{"d_model": 128, "norm": "layernorm", "init": "normal", "beta1": 0.9, "lr_head": 0.0049, "decay_fraction": 1.0, "decay_shape": "pow", "doc_mask": true}
Each number is 128 + 24 x the weight over the matrix's rms, rounded and kept within 0 to 255. Layers, rows and columns count from 0. Numbers have three digits each.

# layer 11 attention value, 256x128, rms 0.15, rows 36-57, columns 64-127
092140130150150081126154125116134104110118155132144152154129162100104111116145109110131126138102114126131105147110111131118130124139122186147102141137122127110088184070095132171139174134128133
122137088134113143119131147120152131146114156104099151070109075136173138154129106170143075139135147150094142140151103144139136137107098145121093098155119135175155162118113101127123139114161127
134134145181143132150152113087128085153102102174099133111107152147103125095100091155106123119151095121102130124158095146140142092098131120121136122169160092129091136082155126119099126128123123
152171161075120115111139132111141069126121114158144077143112080156134068144148089158111105147158136087113180164120115107143168112092141095123091069154116095121167117158131131116158126115099156
108107144106123150130132125143144126134132128138146068166123087119115123136117132139098151130137132121189167138092113142104135092129156162124093108163187095138125075143110139109113092142131128
100113155136134161133143175151113146121158142162147156092123123104182129172134136098134175162130134128140145093139123105093112123180127125139121119116140145124150113182099131124153132141142085
119142130142137128119116098122141133089083107121133140094191165161148133148134184085099120130101158144094170163144172134094104167153121108123102112129150209154106105147156118169126129136145094
122159153110130112141136143123139145133108141064131128116131149111109170125082172139075117139161110151088140126125138153166137195123144128141126066136098142111101130144139068156100161141125146
144123107141141107095124107121072157104122131185132118126105107104152129123133169089134150094122131149151081102106145098138146159158196146137134152120138151146099094087119114163108072147142132
106115115128119119154144121113133101172119114127152104177108110158160148113134122153090118130169138155157170120106108123098127069114156146105158150139139092137143127134131137100088106148095140
127141125177114092118121121123127135112079143129129112134112141158194139136127135126124110115151133090117106129141155128147143142128103121102161077126120081150169057142154126144149115177142104
115108174134120141110128143097095177152182173173126118107161080153156101096133143136094132126141108173114144076070117114142102080082113155172144154087104106098080116157134106154128139106121135
106176136134133148089124096126102151076142158105141120135115102136106131048150161123133101112138124156121096184144135123121076123140115093132103159098126173139128131138136116098119103099138131
133121152106114116120128153112128155157128119139138121050129094128128076132144129097133127106134141161125138152147128138138145133137141122117112116143119073141148127113162098168140099114121157
128094146142123113156136148169135128130130134102112151146118067121085114136120164118104124150162134148104136134134132110108105126130145139115147155125133123157143103120151104099138154125100122
095213165132130090161152092111194131108103153119165098123136099110176154112103120118118160126130099134100147120094111167171137169111147133162162139169133149151120118118149116108129093099119114
135129127122085170129145139105076106133126099115125121163152138128108121160156121160155083159170155130162119087124095110123167119143115115163127103154099138142140143130110143113139133091111188
126123117164181112118159123141145112142137167171174115104178166118127115107124143170119161163146108089138141092093117160125140131076143168120118155134139107136117113124111110102101153129149187
115107082146107161102131151124122132139154112093098104137127117136151138153100122133114142121092138138159084151153141174138118148107137095100146155189189142102148145128157114146138139091113109
123120132128063100123102131123071141168143139183096092108184095151143087114116125143110099166168152090131108156122140112125151107134113143094136160163101105067147129131144152110101100105141174
140110095156145126143143122142088116133137155138086156112119113080132117145167138110080171101089098069097126105127142118111131119127154114127146135144156115164143170126102102171158119164153120
144112165154115172142125120121115126146129146137103127127125117132121137118119139074109083116102178120169121125160127112154165121138136136148143093159101090149117107092131134114106140144137219
# layer 11 attention output (transposed), 256x128, rms 0.193, rows 36-56, columns 64-127
117158147164129135098153171071121130135167174122106117145096140073115098133116111140129118146151129124135162118136140149071097183119103124119135103147130100127170118105148120128109132149079113
127117110123121090124163110141116066136146093149102122122126135111099129138155059123123117126129138113149158136111118125104160160119158124156118149108128151135126167101134133131095155117136088
128123161131165143097149115141134159079135084113123102152154126119092101144111095118124150151090133135127116136135135136096112150133115143153162142162123106149116132085144115133168121104151163
143157098101131109173123140152118107167143065122134095138122089123080143112120050132155108108160120154150105156122076127121114120126122143102107093142126144145132130119124136096146143152130147
126161112131170129091102114093164130143116136098163101124128123147137112117168081128167115122147145160191134102144125114132118083167109129176096150096115132122118117132138122139145121119129155
121098126145157144146115158124104094164119135089097152125125165141157128123180157130129136129137122136154080109116147133134105131197158118089127115126088167110096179102150122122094112093136109
160129124119127097143143121149127145089089167145135179107164151161113117112117153146108159137165124094111128143168118109159128130089151109095140118096099115120116101146120116175119142138116074
093130106136125129124132102140091157124109155111135151146128134088117135107104111140095122144124160142157125174131109139157118117128139187115110186133114083119135135148142123157135163138120109
130133156183118098121116095112140170097141167131123161159126109174116089139098148122097098152142128111112140126116157136112132140150112124112127147116162131165116112091126124125086190135135107
146099142141141123130140127148119165139133138130138079132133158116119125120088109170119135157108102163139134118154147139079109081133135104163132128110158191118123123181102123100134149108130097
132144145113185151109147151100097125111122094099137130121101118148118142143147137099128108105117097124102163159120124103145129127121128111119121160141108152174109114149150161103092157136144131
120180110114133144131132129118140127150139143094121118159119164107127104111170154165172175088159136133168172175069138160143135130147156076099150121077104194097146109122103124134150084104122140
103134133157122087148119140137154134116173121118150168127147134129135147125111162133123125179141135140132178159133181121098117114122105086150130111118089132125155106138129124141110070105105162
140141119105134120141098095117115152107116161174132136136089112099081135126124117183108114132120167120098147178095124115107135090112125144101114099127110126141133118160122165128118068134142155
102130137126128160122050111108092168174109116145099137101150131134112133072114119102153098136101141137124128131105156142102140138152144134116143095101138114153165106114126131152183140088158111
130154146172158094161067130119104141071146110107152137090112145108136147108127121140178092105146102144142122107178133143177178167144116131173146145117110112118102096138150094119076145135133092
128103157094162131113161152107105130145150096110117110195110105118086171116129135178144086124114107105166148135117112090150129124113146137143111113106067091144103137130159196116144117110137200
113192135123180136109116149132146106140174104134119131103146148106154066141123137156102112106125114168121143121084146075109159133147173167143146125117104148109082140091132132137125106158129113
142074151087090169155145119123118109092128124161143135124138141160111128118131157089113168121137111145110108118167134114077114163142106089105114134118138159122109151127119172139135101135151131
105088159111121108107166124145102127117182160151088078141165137112181084156126131125119123132144128137165098188091126149117098110101143133173151067113087150136140139141074171121117105131117193
150124079124148138194155112146149176121127158135095126099101130152143083139102142134138113085093141159100163112127126150117131153167110099102156112156109082122127112124131130137076128138135130